{"num_hidden_layers": 10, "vocab_size": 43992, "attn_scale": 0.0884, "parallel_block": false, "init_std_o": 0.0, "optimizer": "cautious_adamw", "beta2": 0.99, "decay_shape": "linear", "max_seq_len": 1024, "doc_mask": true}
Each number is 50 + 15 x the weight over the matrix's rms, rounded and kept within 0 to 99. Layers, rows and columns count from 0.

# layer 5 MLP down, 640x2560, rms 0.0185, rows 564-589, columns 1920-2047
65 30 54 45 96 65 71 63 29 90 47 48 56 62 33 48 36 65 83 52 53 93 51 70 27 53 82 35 66 43 46 33 28 58 75 61 54 66 57 35 60 20 27 30 36 47 48 45 49 26 45 57 36 72 48 45 57 49 35 54 59 34 38 87 23 52 46 38 30 50 71 47 63 57 84 60 57 35 30 44 35 53 60 91 59 45 55 61 64 30 58 65 60 62 41 69 48 91 47 45 55 37 54 35 76 58 77 93 43 40 28 58 56 98 38 25 62 67 51 23 48 81 40 51 50 64 23 54
36 47 55 39 53 65 47 43 38 43 40 39 71 53 38 48 48 34 38 40 55 53 65 54 62 55 55 58 69 22 46 42 37 31 52 50 42 34 55 53 48 35 10 66 29 54 46 36 54 38 50 61 64 58 62 56 54 74 56 42 74 35 52 37 29 65 51 64 46 40 60 47 54 65 53 55 22 50 39 34 53 69 61 30 44 38 14 20 39 66 43 73 57 43 42 49 35 39 60 47 60 42 24 60 70 27 60 55 41 46 41 48 79 54 58 70 51 50 74 35 63 38 51 51 61 51 38 27
47 47 45 29 30 38 44 26 84 41 68 16 48 56 81 41 53 64 73 60 49 35 72 56 52 46 42 51 40 40 43 46 39 47 33 53 59 38 44 32 44 57 55 67 42 54 60 45 58 50 45 39 57 66 51 48 57 65 54 41 56 40 44 26 65 61 39 34 60 45 56 66 41 57 41 19 28 62 46 19 25 48 52 21 48 46 33 45 49 37 36 55 52 30 54 43 55 37 76 41 49 43 56 56 59 38 47 38 25 71 12 21 64 31 42 75 55 78 41 44 58 33 64 45 14 63 34 40
42 44 52 60 00 17 55 35 65 37 36 54 55 45 58 55 30 48 34 37 60 73 65 45 46 37 47 40 64 16 67 38 40 43 78 29 71 43 66 31 47 65 29 46 14 50 47 72 40 16 37 35 44 54 32 56 46 07 83 55 78 60 49 25 65 67 58 44 59 31 39 50 65 42 62 50 14 50 30 32 33 71 56 40 34 75 54 47 34 54 35 58 31 76 67 46 46 48 32 57 66 47 62 52 39 46 46 55 54 45 49 70 27 37 51 59 48 50 64 49 43 53 73 62 46 42 35 38
64 24 61 70 73 31 31 20 35 57 53 09 32 30 28 57 62 59 39 39 48 55 54 41 66 30 58 53 45 55 53 58 42 49 44 38 15 63 32 41 70 38 57 63 21 17 55 54 49 52 40 68 51 53 44 50 52 47 48 49 46 26 59 32 64 39 66 60 58 44 50 38 14 51 54 45 60 66 38 10 31 55 45 35 59 56 29 35 62 54 47 30 58 53 35 37 55 59 45 44 57 69 39 32 63 44 61 30 41 52 40 32 48 54 58 26 42 64 44 31 62 68 49 38 51 41 55 37
52 67 69 57 71 56 44 49 59 41 61 61 72 59 38 31 62 58 22 55 31 48 45 55 40 73 52 47 36 43 38 34 23 50 37 67 48 51 75 48 45 26 23 65 77 43 47 61 48 63 41 45 57 38 70 49 60 67 86 65 50 41 21 44 32 24 59 33 52 53 48 81 80 59 35 59 43 35 28 55 76 61 48 50 52 63 53 45 33 38 57 95 56 35 27 57 56 57 20 70 46 47 43 96 52 32 34 64 75 58 57 50 60 80 52 68 41 68 57 45 28 21 36 40 39 64 57 49
43 47 53 53 47 69 37 67 33 37 61 39 53 54 38 56 55 52 28 50 69 22 61 52 47 87 43 44 48 99 43 39 56 49 42 66 28 54 46 89 48 62 65 26 57 49 42 33 57 44 47 62 65 60 37 48 54 52 92 46 64 35 38 25 16 48 71 27 75 75 40 62 25 81 30 31 50 52 50 71 52 51 66 29 00 51 44 27 63 34 54 80 34 51 49 34 69 12 19 44 39 44 61 51 84 59 79 29 70 76 52 38 36 54 39 20 43 53 40 49 73 35 44 51 68 61 54 46
34 38 46 47 63 65 58 70 51 54 74 53 54 30 46 77 47 55 60 51 48 53 67 69 42 54 47 54 64 15 51 28 16 57 29 70 48 48 48 31 41 26 43 47 46 71 55 37 29 54 36 42 44 70 20 40 62 30 33 44 77 48 65 83 35 61 28 43 52 63 39 40 42 58 55 26 24 25 52 37 74 53 49 64 55 57 48 57 37 52 49 46 67 54 37 37 35 53 52 24 45 67 54 51 47 67 51 70 32 51 32 68 45 68 59 37 42 66 66 54 56 57 37 37 22 72 42 42
49 56 54 48 24 63 74 32 47 26 40 53 41 67 47 39 39 23 46 50 71 39 52 82 62 41 32 52 34 61 42 66 70 66 61 52 30 48 44 54 83 55 67 32 64 46 60 50 40 46 65 48 47 51 64 60 65 41 71 57 45 57 74 60 53 57 53 40 82 63 56 64 50 44 33 46 41 42 71 56 64 56 32 36 51 55 39 58 53 60 55 50 59 44 48 56 49 51 37 59 64 22 28 22 30 37 67 18 49 47 58 60 44 36 53 53 60 55 46 46 38 28 64 55 62 62 54 45
63 35 49 44 69 71 63 24 58 32 70 29 39 47 78 65 28 33 39 29 42 36 62 69 38 63 38 50 49 29 58 18 53 43 48 63 58 52 44 43 31 46 71 61 21 67 22 37 50 33 43 17 56 72 43 48 64 59 37 39 61 43 62 45 49 46 25 11 45 43 33 45 45 64 39 98 31 55 47 59 51 40 57 41 46 48 55 66 37 45 55 41 72 69 44 35 42 34 00 26 52 46 39 64 57 58 24 59 51 55 75 42 75 45 44 52 52 27 58 45 31 58 48 69 36 55 55 54
57 57 35 79 73 53 56 35 65 35 85 51 38 65 83 63 66 71 27 57 36 50 38 60 74 71 53 40 76 48 86 52 61 45 40 47 68 52 42 55 38 45 58 44 55 61 46 47 38 80 60 53 40 90 72 55 54 66 64 31 39 51 45 85 60 58 63 28 32 39 57 64 52 70 44 29 39 39 40 34 55 34 33 35 54 53 48 54 40 62 54 35 50 50 45 77 32 30 55 25 18 56 59 44 53 49 58 32 67 70 52 79 11 71 50 48 71 48 63 53 45 47 53 61 50 51 45 45
43 38 50 70 54 69 34 52 27 76 53 24 53 43 55 44 28 63 48 70 28 42 40 42 44 38 66 42 50 44 65 46 60 60 48 48 57 48 53 42 48 24 44 39 49 52 65 51 47 35 48 63 51 62 44 48 40 74 66 51 32 41 46 47 55 53 57 57 43 47 56 74 16 56 46 67 57 44 57 29 41 44 62 59 51 48 74 44 33 53 41 55 48 54 52 36 34 51 44 59 40 42 29 46 57 42 18 38 41 38 12 41 30 37 42 49 59 49 54 26 09 49 38 69 34 83 46 35
71 45 54 31 45 71 54 61 35 22 57 47 53 61 48 55 64 37 44 37 45 50 49 51 40 66 39 46 45 51 48 39 46 59 72 67 48 52 42 56 45 62 61 60 51 55 58 63 37 61 44 68 57 55 44 60 49 45 56 55 48 55 49 51 50 56 51 56 62 49 70 59 55 61 42 70 46 39 31 47 65 72 38 36 52 62 49 43 65 59 45 53 50 47 42 44 52 48 27 43 57 42 64 36 59 60 51 64 52 35 54 82 41 30 53 66 40 54 45 39 37 47 64 40 57 42 46 62
48 33 40 45 16 43 48 09 14 61 87 90 39 47 41 33 34 56 94 00 46 56 12 47 63 54 37 28 49 13 42 63 44 59 52 44 27 45 32 42 37 60 46 45 53 40 45 36 26 68 66 39 63 59 62 63 33 40 66 52 45 42 60 98 45 37 47 55 48 43 45 38 84 48 17 30 55 40 27 35 62 52 49 84 60 40 30 68 34 46 61 81 72 69 61 45 42 47 78 29 54 51 48 72 59 71 35 56 68 36 58 74 64 76 37 50 50 85 49 33 52 28 41 57 26 83 37 41
43 67 30 69 31 53 52 29 44 60 59 52 49 56 31 55 34 60 63 61 56 66 56 64 60 49 50 41 09 59 53 40 51 77 50 27 48 54 62 45 49 00 31 69 93 59 46 34 79 64 48 62 67 29 63 44 56 21 54 45 74 46 50 54 69 82 62 29 84 53 67 52 40 83 48 32 58 48 99 48 65 36 70 61 58 54 84 60 75 51 72 62 67 51 41 40 69 29 37 58 54 58 44 56 37 45 78 44 30 59 41 16 64 52 62 58 62 51 32 53 64 50 63 61 41 63 75 47
58 19 44 37 45 47 71 42 47 53 71 47 48 41 43 58 59 20 45 62 58 62 57 50 60 43 45 59 36 30 66 17 28 31 43 57 44 51 49 71 16 19 39 44 36 33 73 42 67 63 52 39 27 55 50 48 63 55 55 42 74 33 63 00 24 58 60 41 69 52 46 56 49 44 29 56 76 40 43 32 74 57 41 60 35 51 42 30 51 71 40 49 61 30 60 90 29 50 04 31 47 74 47 80 49 29 52 07 38 30 28 34 52 48 51 53 51 32 42 57 39 80 50 42 43 28 43 52
42 44 62 28 48 63 74 79 51 64 52 71 57 54 54 60 72 55 54 43 42 62 57 39 19 48 60 35 38 66 54 30 53 43 51 36 59 47 57 63 53 56 26 44 42 29 52 82 70 31 57 70 35 40 53 63 30 46 53 52 48 56 50 19 39 65 50 58 12 49 59 75 52 61 58 60 59 61 32 80 37 37 54 57 27 48 49 58 65 37 50 59 44 59 59 33 39 42 66 48 35 39 54 65 32 41 54 52 50 21 48 50 69 42 43 52 58 60 72 75 47 49 65 63 30 36 45 76
73 65 34 45 41 64 32 58 63 63 60 71 55 31 60 36 67 19 76 44 46 66 46 65 75 57 41 31 42 43 65 46 43 55 39 17 73 43 52 78 40 40 49 36 61 63 52 49 53 60 47 59 66 54 42 37 47 29 26 42 50 41 65 56 47 82 52 39 51 48 64 30 41 58 32 42 57 61 41 44 45 30 71 54 48 43 20 31 49 46 38 47 41 67 48 70 43 22 36 35 71 38 43 31 56 66 67 52 44 69 59 45 35 24 55 56 58 26 41 66 50 37 35 57 14 41 32 54
42 37 56 48 24 53 57 27 27 57 64 18 38 61 50 26 53 46 50 38 49 62 52 39 65 47 47 52 54 41 45 50 66 46 32 31 28 49 54 65 41 41 53 62 45 22 51 39 34 51 69 54 37 38 45 48 54 38 60 55 44 33 48 50 57 32 46 41 56 29 59 54 36 57 51 64 43 33 36 39 36 58 33 52 41 56 45 58 49 87 39 18 54 58 41 46 54 45 79 55 67 39 64 38 34 28 64 41 37 21 60 57 74 63 75 72 39 82 40 39 49 68 41 52 37 47 36 36
44 47 55 67 31 87 55 59 58 66 46 75 42 21 39 58 52 46 39 57 33 82 49 58 49 67 28 56 48 38 58 26 35 61 48 50 49 49 32 50 44 61 44 43 54 56 35 45 62 69 52 50 48 47 53 44 46 59 01 59 50 54 72 40 14 28 45 50 63 63 45 50 65 52 30 34 56 62 45 74 32 63 53 36 40 35 08 74 61 59 66 61 52 40 39 53 55 34 39 30 41 26 45 49 63 57 42 59 53 46 47 44 58 00 69 43 30 72 48 50 45 43 55 54 55 65 53 72
51 58 39 34 42 47 44 49 46 35 81 28 27 80 66 75 41 48 59 49 53 24 54 50 39 62 44 38 62 00 41 59 56 63 55 44 68 52 39 65 65 50 46 38 73 31 49 43 49 67 57 42 37 44 48 38 39 26 49 51 61 55 48 32 35 51 76 35 78 68 23 64 89 82 62 35 29 58 65 29 56 53 45 26 67 38 53 53 40 59 46 17 69 64 55 59 52 62 60 46 24 88 46 50 54 49 52 48 59 27 47 91 74 66 66 59 19 45 45 37 68 57 28 50 35 60 71 44
81 53 43 42 70 69 54 40 46 23 47 48 40 63 64 46 70 73 64 46 45 44 59 57 70 60 50 61 32 82 49 47 38 72 59 60 66 53 51 62 44 53 73 24 77 65 40 54 57 78 49 34 49 66 45 48 69 49 54 53 37 46 37 36 60 53 37 57 66 53 47 33 14 44 32 65 36 54 67 41 00 73 26 19 28 37 35 24 61 55 46 41 54 40 46 83 47 37 36 52 19 48 74 59 36 39 73 41 40 49 54 36 26 50 46 33 37 47 41 38 52 46 39 62 35 36 51 27
39 62 52 45 54 32 52 52 45 61 58 15 57 40 41 63 64 43 43 35 58 31 53 30 49 47 51 22 45 34 79 35 62 54 57 43 53 32 34 53 65 60 49 62 77 36 32 71 44 72 48 54 55 52 39 52 54 58 56 46 28 53 49 36 29 72 34 35 43 36 57 35 29 70 45 65 46 64 32 59 33 33 58 28 28 37 36 38 67 18 47 57 27 88 67 33 29 41 42 40 57 57 67 63 72 71 62 35 28 91 66 53 55 45 69 48 75 32 56 48 41 34 47 80 09 45 56 62
49 46 41 54 40 33 45 41 65 51 57 60 59 46 58 44 38 44 71 62 36 65 48 35 66 42 56 42 46 46 36 33 59 36 54 57 65 38 70 30 36 61 32 44 63 48 65 45 49 58 56 48 35 46 61 55 39 42 46 81 64 41 43 52 63 52 21 56 45 49 50 19 65 67 46 43 77 70 37 43 58 52 26 35 57 38 39 57 45 38 59 55 19 40 55 75 30 37 50 50 60 63 47 50 48 66 56 51 31 26 30 66 56 51 51 37 44 68 68 30 61 33 36 51 53 09 35 65
43 52 59 37 44 44 50 51 48 40 46 60 57 36 63 49 51 42 65 49 41 50 61 60 49 65 50 64 43 42 48 47 53 43 23 52 58 48 50 53 50 41 38 59 68 56 53 45 45 46 61 38 50 56 30 51 66 51 53 51 50 52 49 68 57 58 42 38 45 60 44 57 53 57 63 52 53 54 48 50 52 41 50 60 54 38 50 36 40 56 40 57 48 50 54 40 51 46 58 43 41 45 47 47 41 41 47 53 34 53 56 51 73 40 50 45 51 44 63 61 53 42 45 57 38 62 40 56
44 67 53 49 46 13 52 38 72 47 52 50 34 42 31 58 71 58 68 44 60 30 55 31 52 56 36 45 35 26 41 45 46 59 57 66 47 68 39 65 70 36 72 50 69 82 47 66 67 84 48 21 36 43 41 52 66 87 52 38 37 61 73 32 74 55 69 47 86 47 79 38 62 61 24 34 10 57 42 49 18 24 66 61 53 72 46 44 61 24 59 22 53 50 53 51 51 65 54 28 42 59 51 19 53 57 80 44 16 57 66 85 25 59 70 71 49 65 51 46 58 55 47 30 19 54 38 37